Weights of a small GPT-style language model, trained from scratch on English Wikipedia: width 256.
Each number is 128 + 32 x the weight over its row's rms, rounded and kept within 0 to 255. Layers, rows and columns count from 0. Numbers have three digits each. The size before them is the row's rms in percent of the matrix's.

# o: layer 11 attention output (transposed), 512x256, rms 0.0757, rows 264-319,328-383, columns 64-95
# v: layer 11 attention value, 256x256, rms 0.0833, rows 137-192, columns 64-95
# q: layer 11 attention query, 512x256, rms 0.0703, rows 384-511, columns 64-95
# k: layer 11 attention key, 256x256, rms 0.0701, rows 192-255, columns 64-95
o264 086:179112133075149136070111136089147149115080115119104231173128158094114120132107109145159171117124
o328 105:128070134160136078108100142063087119116134098146174017055082123149181085147127145157150129084109
v137 095:130112140197147186136162153168062123059163153122095156151134134124088166182143122117192169186120
o265 086:195092087115143095151100174086142186138160118106099118173116161172162131115079110137072110131149
o329 099:113096125143110205097151102107058124126112188133123161098159125094158067159149138163209091094158
v138 103:062124148147075112081126161112086095143136117149086130099108174079102093149124080154110112159158
o266 093:096084140156078183078191124190172128103147204086120143115106110167172146132133149123183128100159
o330 101:114164107046134134154193109139105131187078163118116105078104146132079065093180142120137090139120
v139 091:123120123113081109139148073128149075158165166144121141060090111105146106102120102131162068082106
o267 078:110121181145141129129129114155071176133131153132107165141112135158164179138093152130135133148124
o331 098:144109148100100131147135126124176152168123211149150105090111092119095149162128125108080138093126
v140 092:136117086084200136145121132120102105127173136160208130166059111142107177128107207154121146120131
o268 084:106159151119148007115109128095118111165098096135141105128161173087160114108075106103155082189099
o332 098:177126138118121159165141142141103155107167143207192138152099033149094108137136121084148149170080
v141 101:139127105107122152139107181150149180090088132154081101171129107100113138163107134147110123158157
o269 095:192128087099147124159124159111156095138091083157128173070052190103112110158121079152148116102099
o333 094:161104142109151122110100086107116145105095143109122112178137128126081110160099115114118134216119
v142 099:111149108170127097098078130115162157122223119131218126089149119167171134132147148136140117167111
o270 084:083137075137158129124141075125093137131153119117130068098142156154180087074189133143098122146140
o334 102:155121105130051084038117148133166107103135129142132182172232139131109077095126174159108140097085
v143 105:161137111143110128089147186134179122069129083150138096141121110075109157130082129085073059105064
o271 082:127133182100101115099134119115121089127078118150041153157100161161110027143098149133166163140162
o335 107:169167045111128141129088175077172131157096115107172077097117107119073140162161115165160117117158
v144 084:161137138148093124079107130137191142136166156130110143144152161112094092126143151166072116097147
o272 089:110115114155131109162088145119175132091104133086168098089146128137146165119162117117129152137084
o336 089:125139145158108134126102140147149108169175130120170157144166115164106121118203216145137179106142
v145 101:081121135069111073112165114136070182164118110103093126122131124095097120091186139115123138115126
o273 094:133123129181087100119145105099113208165157107090141166137113117136126155110147094123099065178102
o337 102:086111079117179079091103166183117110176065189165138142163116143098097148092121096139110168107119
v146 096:133101097147156098109157150107099197077158132172088185109129125174079117137108194138100118074102
o274 087:174139108125108173154155154140148110154126111092132173134107071138112089140156126089083120125097
o338 102:104101165213091073123072094157184093122103075152091130148119125162106130117104122079124170157115
v147 088:135169118129083103081113072115168154112145158123149092090081124138122157102120145125120148087129
o275 082:113121138129145100094163121099121127101101086129126138148117189118141162132111096108103074104084
o339 097:112130134192094149159101150157136153157170191148161136048177132081143138118123127102142199120129
v148 089:112117164144135122086138157133153182151170048136127135064138109121153102133160096130106158162102
o276 089:091055121144053154146122114097139078092122165152133143141095131092148075102135182132111103157185
o340 096:155109113166122153081135154136171188197138088108105170143122123166171157135134128065094127092109
v149 095:154169141124052113157113163067125052072114113141144185111133145115116121154143091087153152177140
o277 094:155103105104136168098148143091149111091126173149116139211131098148181095072128166124092121181116
o341 101:102153079068127101180089091109080100175162127146165166158142131115090137178075167129155098080173
v150 098:112089157156090067093135114070083111136203045102085136170127170140132107080137129115160123113141
o278 086:147113083135044109182150170135127097178138133122110125142118094120122036088125082077081110127201
o342 102:076153153149173141149100113100112132124129141090088212112142174080154184155171161167149196162119
v151 093:183161138099131126167160118138093149171099062072127109137106191117120108142107106115161110145164
o279 085:198159128114136122148099160121118123147175134151106148091149165113152086173052157176163097159142
o343 098:141142203117090189095155059062162129150133126141118107143110147168081179114104041115114105137138
v152 100:097108126146123118069116178131165095137146132123185163107069137081211061116126078093097120128150
o280 088:092161160154119118156072167163107097153171121160077035075129098115118130111123221123113111109156
o344 102:182159122136199142118174106149174150086110159069148195171116123122097102136115054145150140150184
v153 096:110133154147085131100102144189085171122149105129047176150166137191122115115117093077139154114161
o281 079:151128098145161083179139153125106126148184126094140077074176152176094194103124153131128157172075
o345 104:117114190146119154086133135146120143133104086150184132138136138120142105129087079119152082145120
v154 101:102124091142192147131115122157140167134052128143089086072115058176138097144117095114077118062197
o282 092:112182117172103098096067147088175139092113179080140105152102178159163093163116076197130147130127
o346 100:106080145102114120146174137169109112162111088162116087044142096131163173134085113102108137102128
v155 098:169109136105085132076079143140194153149172118153105146150097158116116155102086170064159107139048
o283 088:135142112196179115154112208120145191098138096181131145105167117110102177156169087133143171098089
o347 102:107152136095106104116119109148211143139163129109125134167096153079095114117112137136176065182114
v156 099:103149117098182110099140162116119128125154173119088132081137123149038105126083076152106111104091
o284 084:148142127119121138126074171130188153133054163119064084146176111125096075191066132075143157153140
o348 104:078083132122086102111130105169130056124179062133151233102114164117073117097152175124093130122102
v157 093:089159054131133098078168142165131142135118117201176091162081160116103157115117094174127104122107
o285 086:159121134136117112153151202085058098104125069150140144139087146120127075133080135141092094166162
o349 096:112113092104151154070118080089181165104151171138120175143071135119104099111157052105183180128103
v158 093:107083104131079112114075208100077158109119115093062147119093110163187029073134169154119123148179
o286 085:104111154221140113129160077129168171122172145138127123128075157197134147118165144126167110150097
o350 104:108084113083120181127119116095063107150123064147153157167137179143081138098135136199078121178114
v159 091:111131108129145158119128144070127130104154099130090147116152148106121126194124155101115104122142
o287 078:108140118181082093149162166129137107174079139147095120144102157132089127132089066090129086131089
o351 101:142120162104113138150155060135157099118160102078111121115149114126098154141151176100077157176168
v160 106:137167112144175165144080132152133156052125125163139116136099154131050183179079147123139080113148
o288 096:165141092062146150153155172142141117068078093095130103176087152073109083158090086138138154159116
o352 098:141168129147134063170142108173138104116135148210106130093118107166139140103148179139178056106154
v161 102:125163175094135154192114138165154141106110165122129073085181197139093134073111039109207071153112
o289 086:146102139089116149166145071108159085125096116191111095154123110147123090153118177169162151151150
o353 105:107154153156135118089077151116090128189148123108128106123119179067167157100149117127155135121127
v162 102:105065121086145086221129172100167088129091103118136104129121117069149121154162107143155158165127
o290 098:129172129136154179084173164182107118148133175109097135081150118129160129141125154176171131098142
o354 105:105069129078100090150123086077109101091108133137115091141128159122144138107114183136137151078124
v163 094:140092062128128114144154119160126126175141093177160096097104090167137108155120118120102097123137
o291 086:100163126137090179117113124124135171147091151127144104124130125119073155102186078101135162097131
o355 107:117147121098103140104134171122149114103152116141113134164121122139197082156081146156094055118108
v164 104:118100124136131196064121157103197102042186144115173148130178105155126127144101154135170115117104
o292 094:157155189124118136099109175053135095131117115137098121092145105096081113157057123153162093175132
o356 101:143125121152123066160169112132156115121138140092146233106162094116189091159134137069112176087140
v165 113:167206189132125178103123206085122096099155140152064124141103107116072126114129125125163070116105
o293 095:131132088103148109116113183116155156101129109169096108155083118110156124145112100125146126194096
o357 102:117154189146149148128155141156148069128086065137142097115167118087091106161166120113121136106139
v166 083:119121175116086142129141100140119109138104104174133110098112176182141082108106122120133120119121
o294 084:136141102118173119137182140173113149198175135139176098167171108078117126116172236073028109131172
o358 091:114111153150077169119093178084064121101093139180145043096154108209149140112101105093187105121072
v167 092:092173069176136084120105165076154128179086141126118143104056127105149122068110185183130083170169
o295 083:113149203161095178132093100153147142140164093171162144103123114133161138190157117123132100098119
o359 101:083090122078181063122135119110116162132109123110081081145130143109107102142133144096088184124143
v168 103:182193094076157106119056129127136124103100127192109148134108148081051081150065157162185078157119
o296 093:129120144118202097142138131131184182076160105135087156151205147127085124136096124087158097169154
o360 096:126142125084091138114121163151115117168151144099086045157159096136191126147122142175183111087092
v169 117:184097133088115126153091116049135191088173108162096097124193124084122155167109211145159111130187
o297 089:136130126147148126093090132129171034088114123174160102168155161047113102190110125100178172149114
o361 104:099139131104186147118079119145091201111070139127074116125143123118112137112126159139122117098129
v170 100:109124111141186153088186093111141115125123120089127117180139146163173135150153146090148065173125
o298 084:144157131061164100129097125104052152120115147137168114129165147120095094124148166175175153105116
o362 101:117132144076138145091102150155183128103144091118098092061132165075178191183125120091073143106080
v171 105:151141099036137111110064118136111125102126117156067090114127160104088092107076126189176124174168
o299 092:145129143147130137103096184172210215078161171134137159102161077092141156160087104101165146112137
o363 100:107171127141134088118137128091083107124138120115149112156116207074089171116107075140137162121142
v172 095:126085130121117121115147123159096125124127102139131062213143110113118141139096140165150198096143
o300 083:099113169165112157104137178135130158143115164043152139164131108091096099091082124155088160113147
o364 102:118100088205166093206167137131084094059167199095190128125121135155135161176152102150181097120127
v173 093:170169082139125113132089106128140101158112147125152123157117178115115126162116172095087140111155
o301 086:111101096145131137067099139179117147105124146097169171192111146063148108139122155143169149130108
o365 100:124161118112150110157105135080120093142156068188127051101160169172156099125137193103102072138126
v174 096:138165190111153129076124170101085148074120103107092090115135163089107110095098116142079108138156
o302 087:159150134126104137069157139183176117164149150125091122107152127130144088114087130082108087155110
o366 099:114113156135111120157146164117161139098112120108114111143137134092070128088120143168146140083149
v175 100:073163154077107128079125115142118103168168206076113152135141118153196104132142132109138112184180
o303 084:112128164161156076150197153149123090123107165123105145120147033163182152117076092126066194100079
o367 106:130077131128110157121094086114096074159132115117106146113147204096132122115211185119153156139117
v176 097:081134176113152091131155043074125134173132126099125136092151168111124093118122119212119146133158
o304 087:120189157153163172143150138117126096081146116098142079170103115192132104145105163120158127047140
o368 100:169089095152098172109085120210108176154139233094092119167114108068105097119143195109089149132082
v177 088:162148144097137188163188211151138145059125130133084107132124058141109109101108115084156104122126
o305 087:135104083053127126132055131165137103108121180114094149206112152117156212156158128121112193122177
o369 102:095144168108141173110124141110115101088130113127153142126085105167077090111163135111137153088126
v178 097:119161174145103136148126087108168130186122190101145159099170106157144156132124141134153154134115
o306 090:131085126156117123119172060140137136122132179077183086156152126135191157086190165144100118112124
o370 096:121182176107187121160104151102116155156133123127089179097165114162080134130106104136088108120118
v179 107:187171093148099139132142148105162153075207101100168163105096123143060152179040136153111082127116
o307 086:153172114153104067093099127158157184073134114133093146147129146081091115145133143069126139108174
o371 109:154079128119167186150143213074164077131141120167183159097158161137086128171080131181156149161108
v180 093:142108150144086104119103119140152160161153057101140100164103110169171135090154072136121140051175
o308 083:132141101088135102217138108109109142087131143137125091125191135140141133156136110167115166110109
o372 105:114134160177125168056143137175144135181136189102122118151145106133117143095122098114162135082156
v181 098:134089106077114106159094141132132101138095125112074158181106095196099149115093130131094110150127
o309 082:135143125080112110099123156135092083116108097139062133109120134179186111110174187136138146068136
o373 104:085058104060165136111103069164135151117130120121176134157121175147115099135140058163066097131141
v182 084:092094115128125148157142128125131185113158134160166119100144138105138130096148149125104123117130
o310 085:209150133134121112102093066116146111112152062152127169146152102115099089128153120056125127177111
o374 096:118102099167149141128187153165111131179095174164134099134135122165093107130089114154102140060112
v183 099:111183055107128180195136173089137111121173129161159062159135111134123104162062098153169114097091
o311 083:134173150070141154087129150167178154182108093128118146123061157112110138114172148115097130148178
o375 105:137122122127091123164134124092070084128163135102158107161114121163165133168090122060188079156129
v184 098:185111107081189107158138095151140176120143080120181159080150090111125094081130097179138170113104
o312 087:165123092122126120162097152134077130140127101127121151109101093140108093144097151169166059112128
o376 104:113123138154101132104174144128137174123071105117136087127177164089107164118093059077118179072118
v185 096:124099143123122154184151105156112135104130104135173133129174115141152104105139190049152150120104
o313 085:101126137138100139122026140117213098129104115146159159097204156107073144119145116092078115192163
o377 100:160141114119115135101151133178170148112118130090154113103138090129160182095169121133122150158050
v186 096:121063168077119083097133169126170102091094173115052113117134145126114142126123165153158108206161
o314 085:109135106124169235143118167154217127107087092151137093110212098104179128172134106121181170152111
o378 105:143067144093102047092127129100075125097168166145097131150088154110112132146123154150080091120131
v187 082:101136158123151189120095133111156101128164160123112078061144083111100141153134105114183162109134
o315 087:139057083123139166149114143104161110147132161092156165141123163121118125157042150052127136123093
o379 093:115133179130072147102131127146125146104087115156114069122116134173201111128162129169096197094140
v188 099:130162106086171143073117152153135075119111117131117136135099123128109137097168090106096165133126
o316 086:132136170149127149083039180142150090110109147139108123145133087094140153076129127168091124191133
o380 103:134124077083139113171157108099109163114138106114142161118103172170130103094121082089134204178109
v189 101:088149156147105106143145082128115138161125156097121170109156116096164101098140177083133147104106
o317 088:108106117170140149104080118166150125166147142149172171082151123139105205093137110125108112160079
o381 098:094145206174096061146124096111125125097173060126104109122156062113175162143132159116115120045150
v190 093:094093104189161149134141088140185083092095154095157100125160124149128139138127136107147142106162
o318 089:119135162072118182149121120149107062104134133124059093107127146137134085127127131085097089136152
o382 101:178078107115132119136141111107123151124116108165202173130104158148176156099165125112172099188105
v191 095:162128137145154093133142106168098168111142144144161132076160123147108159115107117159103110070119
o319 092:122096101094072131149151175142117103156103135093170193130141185141077063148139088103104195181177
o383 101:136171177204140097125163101182182124109148168163145095065102105136146139118089179148137116089134
q384 076:103132124126115099182151123108142161107146103094145167109101128134163147119133113165118099083132
q448 061:122073164190168126070137150149151165165123106107124095130145122110106070157176113080080161117146
k192 068:110177188080147135162147172110142076135163090158149085117113153157135176101135119142190130107169
q385 094:158142142115123159087177123154148160144179103140157124126115095131126121198122087104181173149184
q449 062:141118112142105134069145161126097157105107148120075145144161121097143071119100128146127098156134
k193 061:183105159120096139168063136108134177132091110189105137124138193153132213095148170129142105091105
q386 085:134106138165121120114058102110142195149094089144118129157126090102133074141170123070137139113103
q450 062:125164100137091188134058114125181145117163110168088079137095157120156167109089114141134136184083
k194 067:147132090173097107145169110089155108147175101119136164107141154109148046139136190112160095081186
q387 082:102115170098167141129118129102107135171121106150122096076111135116147121133141157137105089155169
q451 070:097115112108093112138133190160170125102120116043149144172223151150131210070078111122184085167148
k195 062:108107098099150099148076102123077135141141099133121150138116138108106063112152115131115151158136
q388 087:141113112121132135097138182177156100152069102116147095102161102098142147175129093145147171154137
q452 074:145123121121129114114182152153209108080146083120149143055167107095114126095125115154075155101159
k196 079:120174200121164170086111107101047105136169155127160139181141166143110134108147089120203119145093
q389 084:090034114133156159204064134093120114089170113149093148171102076126135071114153144106126140098149
q453 079:057119101102120084123168168149191131151150073102159130167160150072191129118137086144143125157110
k197 069:101109114101134094141121161100045162105109125147081114149134137101104125096205183134119146150141
q390 084:106100097152179137170077121158136073127132049097121092178120131130110071095096189110145046166149
q454 065:092121106143081112163111073138149117168093091101158119124142117102162110090143117150134081085106
k198 071:123126094105107191155091096109127120137108131144090077092146146135087136142132154111086162166113
q391 092:137150152139149135148109132135181106133122128173060128155084112090187103155152105123108104120147
q455 075:108111165082143092105151129121157178108136089172121182075201104177189109173140116149108096091152
k199 071:183099152139147174111131105130168099178139170113137134168078144123086130047108143065138088106175
q392 094:160162126143126108096096167158149119137151152116190135144088156082141099102102107158191115167133
q456 078:142178085129150144137092153162162143112105180183087139133091096108130139069128159124094121156117
k200 077:142153132135110119099082113124095125164167094112148068133131158083137112113162113152120134093093
q393 090:089112096142154146092166178115148158110137081086101100171092151172117126211111069142110091139007
q457 081:142119140119146081121161141162128163114138053083076065140162110191160080164129084103099098112086
k201 091:074134080097166163117089149111119083177159159140133099114088076126147162084224181084069121162072
q394 091:119144132115155121136159150141114164108185094072101191128084148120118104114078121087110056166129
q458 079:149154188151106154144111139087154095120143157124078142131126105125112124064136133084155156109081
k202 088:122125191168115120149144166167152087114178111136134098111130167075086132162128117181151102188070
q395 089:181162139118091130106121149109139164137149147112127110079124094174140111219106077140217094147110
q459 089:161079154072099149121125150153127153125112162167165121056045111186132148114176152098150140128105
k203 095:141177090092134132108149136150132148143168117151155139167149161147130109073159213100101162090154
q396 087:190178124149153087140136094182165111101137086091151164091109121125094156164191168155135159137114
q460 121:128156128142160148133135153173100142125150112107112155091117129121096117102090200104142144120115
k204 106:160109163130128098140119124167093068107073129191122090113087127127152138163135168069160170127148
q397 098:134181170131121115128155138155109139166130113137153085118121107135135142112117084072117169121144
q461 122:141144111149129149182160128132114094119147095152145092091175142117108087113078103102114094148090
k205 123:157164083131079163104110119157095129089136145211140071098095143162088169130185136115166155127131
q398 087:096159109117135135102122179099133112070149130094122150139170106080124150158118106098132105222144
q462 129:094057116172119136111132171109132154157133107097121220079118161137107136142171107102136105162159
k206 121:092173138187123134120127124118064136137128056162143136102083102083128120168082101096134091236120
q399 096:101080159142118132119111116149170155086083147084140175099138163111144138132110134094065095117171
q463 134:134042171172100082173103152157140119101078125080166134119111180113176107131129113123144133122112
k207 124:114122126158084070108147165137162102118108177027154148137135105126188132115100151118138128109146
q400 110:139175121035138135165089144133149141129144130168072147142140086169118148081151124153108130090107
q464 127:143142124077128113158123074142154161099139100155153148114165087195112116074134123165164098079115
k208 122:144086049111139146117163143132103134158132107155137128133165141135125130145150062101085107076090
q401 104:121151138170050151130116140155125160123131132155088151086077092176114175092096086159153130158131
q465 135:119126099141065127095098116131120146142119079155097111156059152162116148107104107098165132155120
k209 130:181124107132124099141102139128100078087167186145102087139058159173159122114132110125121124136138
q402 110:134139115140153149142109146136113114112127145099100212110153115122126134172139185110114076164114
q466 124:102088093113153148138128112137095109115146170078144116132174095122149120158140160135122122148127
k210 125:117088114107119115216104163151110126184175160115091138134095094146143102118094145094137139128096
q403 104:179128104080097119159105157115143126137108116171136136165101134106186108125181154114157129124136
q467 131:107122156036147097157140116163109091134097135097152186135144100099146095151150060086105173139147
k211 127:091182118108108106154124181092101178116089098077127116189123125126200104101108188119168154069095
q404 098:160160088141121112101099113097097095203099063068119167108055149129081104096120092145131173137093
q468 130:122109112169096105112151148158163128169161107078158167098103144122135144149137108150055114136065
k212 121:161108135107059128099132109151177109119106074041109162094141159143166114138106126113082155075141
q405 104:096130200194127140116103137095183133131118103027100135182102124122019175121174141122170175127179
q469 127:114189121186131135132073132151148125107153139097070188115092141102081150128166129136128167132149
k213 128:142132164156114174143057121099125128173112167127079154178127160117109154105133093075112156141215
q406 107:155131151120117105163195162075106109163109125208103106103132105127146090145134117101122060097086
q470 122:112160112121108108143113158086126141122127089190129121142098164101073090174103126112128109096117
k214 119:158161134107186070091120122116087109118121133146136125164110124169081144092092131135147095138128
q407 101:110134137144171131127150180096183177118138131080099107140126103040066137154105174116098084157142
q471 126:104122106157128110125111178117143135064138135090167089126169123087058151182112114063114067169192
k215 119:124182164124135085187167171119145117157093133115145102119189062147148181131093149155088165169121
q408 097:109126143110089142069089090083114175164129150112147166076132133143150107114126147112157129199090
q472 130:119165135088110084140111112095122198154107135122136154112133135117147134111107133126160097196115
k216 124:148121105117130183113086157181127126102145176155136164105146116143160157099144165042124141123137
q409 106:103159171123153123160200149150204085092196179043127121135106125156088194158159137138127103144126
q473 132:116092163082069177150167129072175102098150138060111111154107123099074174114126097179122136079126
k217 126:101164107126176109154131148032107136101185111118132123122175157149078185121157094182110165113127
q410 103:154161137137132112106151117127111155120114136120157111165176099114169097136106183123153171120142
q474 132:130179089145160108144143144132170167106105158144142161184157161129176111164144121123127150091124
k218 124:163110088123156141058156176127111161128067114096086100198145145130158106159204153139108161090133
q411 103:145108114088142159142110075084153112132131113119096118130142120129101099110096100154081073116111
q475 128:143132140084056136064109150087139175141122119165127129173143121115126098138104118121139090105103
k219 121:172146126142124162150102077155113180122107092079117086167164114166052080063163140146177063096112
q412 107:074111127141104100140071173105160149144134154121112134105071143157151085105184107159095108127137
q476 126:088151121120090097158106124115118137128128148191127093128092145125120121183150151179120183118126
k220 125:097184152119137115109122125116072127082102145107102091062132141165125147135144129079118124155089
q413 097:110150108117127131124116145103164112131159096140139119113127130074146176092150154118161129119094
q477 128:133138161149161131137146137102110107165127081124122103085126066151121136115144083178160129075132
k221 117:144161171145128102136160185141062173150135107126193168125091088162110078125131165101160117159098
q414 099:100168171094155124116164098097110115121147149105122048127087078109157156131154179149068198128162
q478 123:087154139101122095115184098151137187090153166118125064137110126148164132120153131145089204127158
k222 122:138140110102175096080105115133161123066161137100113091160068102137113180075117174133176203115107
q415 100:106110162068175145164145112134170133071170183156086140173178169091145149097055170131140113188097
q479 128:157116132092149134165125073139141129075183160130121132100190170125127112098005138102137171135070
k223 124:117085119161111134126116117122083091093146168104104175132176126125142135153050115104101171166095
q416 090:130111088173142140161058115147096107144115132145068123139112124142110117077144118066155130155144
q480 059:044122072155146114081130148189124197169183078109116142172072092132065068164122159142135110075139
k224 063:140098186108159109102145104066106059117113152152130138155165170142147134129108142180123141187136
q417 081:084124053111097134155170113091114082110203078133148122124140101138109133129181074186090206192134
q481 064:129141133145201120100181090086070028145152129147135187086098074097107144132143137139096100097137
k225 064:106077149133128145096067161118077176139086154181103102148185143137195153148113101162081159193098
q418 085:086115145166142137081138123127130090117110126156116122115169140117096121157192118088173098098172
q482 069:105110169109104095140119191121114100095139106136208128123162147149099172057128121119141162168138
k226 061:123106114160101119129097143157085164127114108126067163129111100114120144191117117116145130163120
q419 086:164150191141125115069180145131127097108116138089094112075149094125166149145097127149194153184117
q483 069:141149193104106141081145155081116121081112145176129156110106152163125184101140126159156122144143
k227 067:164136117136122146183118104142111171107140153148128102167141168125098110176132098114088109149119
q420 084:043084146103067138103147149173126105172127125108111112115174063125163110117097173105129141168110
q484 076:059159115151118139139160112124155154122119116094119138175152105118164125142111092148091136123099
k228 069:124121167156094106121093146131175122156127105142161134096150168108116138135125157081185143144123
q421 079:148144118110124111117111071129179132174092107157146100179095082110140097126126157118072104138120
q485 075:167134100125135135087059142137209111112102178142170118161157097159117112121110110143168147183121
k229 068:166173202143116124097118174139133105120122068113141121086097156125151151181099172147155164141160
q422 089:155180121169148127149183138107161131105118118169108088127116159092099126084157086134121139107127
q486 090:194129152087137151116112144153148135121116218178131121145098113147159127078086171127153131147172
k230 078:118143121147149149118106084121112132105107112062124156156156139156117125160133091195141082101164
q423 097:148155149170107141100135089136076143120155197102129116101167169162137146160161177206149197135133
q487 078:085172133138144107088083098116154089173104154073138156104127090131150134124103140123133137193118
k231 092:110112109114138178165200102173186140095185147142120177107103113181156128150090174098076109049119
q424 082:161119130146142097097194161150130171103147113088103110096125155160089156171123135173103150170128
q488 091:198107140128173173095101145192115145084116198129137165127090102147071177103149177139133140106181
k232 077:132141102092159116131172120118150124114158156078150182128153161172119143136170119102103097116158
q425 092:159166067111136167119147176140124175184152141170148115105144169129130128076151145157096119117156
q489 092:080137111128115121101154106131139157122141061117152194132126152122174115198097108149133109127071
k233 069:123122166121167053171135163142198105086179130174112129079126103146126123181157087154132141074155
q426 096:119165161109152102134095137137165030139118144144143124135061121149108133117131083142108148175137
q490 090:199142128124154129133130116088129111094117171118090092138155071157112134113098147118156134103152
k234 090:166113158145124092129112129163067139098145111145107164174140190116173135107106117164142128112108
q427 100:068111095129123113127188104136107145093075102102095175128133144173073120130156147125112113138091
q491 107:090112187165104087110153094069102086145110079088135151149133124126120123186112091141129118171035
k235 103:107133152088134168158154134115132131108141155159133102098144088145123157166099156139059126198107
q428 096:084088182142135068143159166130131172152114099135089096133140099179107131172088123105091135171156
q492 115:148123194118139107080092125143172166135132093118013151104153131129089114166114167088098142133099
k236 117:114122154152149168141118109156131134099122100104094128113157184128121105072102179083108159186126
q429 105:080031149194125130118128087084107132104179147183108138126167180133110155203107119120071163135095
q493 123:079070123165171154161109109114162125114141123175161094127098129125143156124115085057121167113099
k237 109:139142122169098171135167153130168133095135035154108136138080098134109110165070045077117148145125
q430 105:161048135133111087103135108136111116126105173133044173100106147149115111099069137133175123122125
q494 126:121064164142096116120134118181108130098107141105144214070107095211084141186129167186165133091126
k238 124:137069154155128131092125161151076108134067090157127158151128126113085091118165149131139151164117
q431 099:163137123108105122105068183121087091177166107134166105134175161138128145106128104130158154128091
q495 121:123086135071187144144110157119129079114179052119116117149114163126067137120114114136164130167112
k239 118:072060090132145173111129156106113064101114135113158173208179153099089102152104123174099065063150
q432 096:123095139141083065149112117151188125127117107085137148064078132087142121091149123114198099142158
q496 124:150122142146151137136114117115144097142100061042158113120108145099133127114081199092121119067146
k240 124:126134118133104126133092157190165105178166103093131102099146093136153105085124116126150097116164
q433 102:137164151102124101122184134153109095112107120092122152157109111095127100145159129181100134120159
q497 129:137133106127070141189161137131153134104117115057100162111131101160102103164171143099132144117115
k241 120:139141094092127118165140138095094136103115123093118115126067093138058088174169208088080133147126
q434 093:174142103163100182146135187080124134121141126167111178169136132139102109120125188086124109136154
q498 128:204107145077123113094148135091136165155098149113123137167050139180145140091108171047132074194118
k242 128:120140110139130151190117103105196113136068182138150174103159149129118134180124213086168126214136
q435 092:119074112161145127123126109128115154147115062135089162128131157129143091111142076182165166054151
q499 131:123156111156142123165127145136146140141135076153061151157143158120102067090127094164144200064101
k243 125:166083145098088140153119116134102155069068084100127150121141186129105142073129117157148155091090
q436 102:062093184172124208159159126120102114158139186153172152113161144140123132102183144156199191109135
q500 122:107100157162072181144138110122130110158101172131155155082164135139140178096124127050158094125148
k244 126:102164134203132167143111108084168122164127109137094088102102152085124147158136190100139154090165
q437 105:125143157144096131115104116090171140137127130141076139131164101111104101102142131126156063096144
q501 126:101157160165085132112140093184129094151131076165150100077209122156146139039135078100092116112160
k245 127:128131164114122132074081114083179079172074087137155108119189105131117098115119199092128091132122
q438 106:085109197088106217136106093149159090093129044111140121116138088113107110102164088050124128185085
q502 125:074170098140108158128127182110116144132145136105118138126199168183115068090116107191110136113149
k246 120:133136119130119140121113086089179135084040082138104119127125163095149118081121080175136134159146
q439 106:148135114109130099111172168170127149137115146122197105145174132196111116096103135131108169144141
q503 125:144109085093137124091122142141116121132120145144139097166108146153158135112121112167119148104145
k247 119:180152091111128141143093122149097125164147125126178109157097103107124152093125096119125136172144
q440 095:085202097132070095168140131151105112158122080166136118094197105121153143126123165110068123145168
q504 126:110121101139122121129171159122031125142087113099202137119205104166125152199163173106134149134096
k248 116:098165113185112208163140135126120123137118117104119097088155115098116143119090126075063152116161
q441 102:100150103097163100124104157127187154143153110139167124118107104060128074130104137134140148181171
q505 129:178143091120133143168159129138138168123112115115151057110092158071178147100111130141143153171123
k249 124:144085103157171150128133120197150161137140183101130076112106059099114098148103100180123161144149
q442 103:106135096076129119137149179122092144097125132206066103108116105143179136118151140127134094140108
q506 126:086123115114121104111119130078138120127121185194063135127093104160164145131192231147139083126107
k250 126:138107077064142112115151096134176098073123116144105092125077109124180165065152148128076040148160
q443 108:155164148130109138107160124145122156129117117113179169150149101132119168130122089116141113105139
q507 132:097102148175104117082171080168170147109119178073155154142102123137064177152108112124157102122149
k251 129:136153124148106116069185112135185135127110153099128053102112067120058171171142077082136132133109
q444 110:088135144139165130099133135149150091078111149155202102094115108110206203144086114155143144053103
q508 134:103172109104133123111162131153115167092080147139143159096101161165184148158112116160137081067096
k252 130:130128106156109146116097145106143133126139098139075114113142117131234103154161119121124117096151
q445 109:175158083089131153118106135133111170159153142118181158096109049200127185169166116129146161159107
q509 131:135127102105170146148115173157123126129163119099149207146169127153148176090173126123200126159122
k253 124:176121125113116081155099127148110073149142138158117122165175063146152152151126147108145076104102
q446 105:142157119146101081114101106118133093142125069091145078091159125180171132183149123091109114195130
q510 132:159066060147118114118146117130090093041106112120116091090203128153156123176121111167126112212124
k254 126:132087159080096086094154101080102094146077119129154113141174118153133147127142134143164131167112
q447 101:150132127092141130183138192091146113094146138120063166086119162171212117148128143090127118093148
q511 124:170105093097128072153107188128169123068155125224069134170117152119158155167136109108138108138106
k255 115:129159101082162131148076119110126125110122121152124133095165197114172150153173032087147143095126
v192 093:120072156147131136143136056128108176101149158162149103193108099158183087096171143175127120112102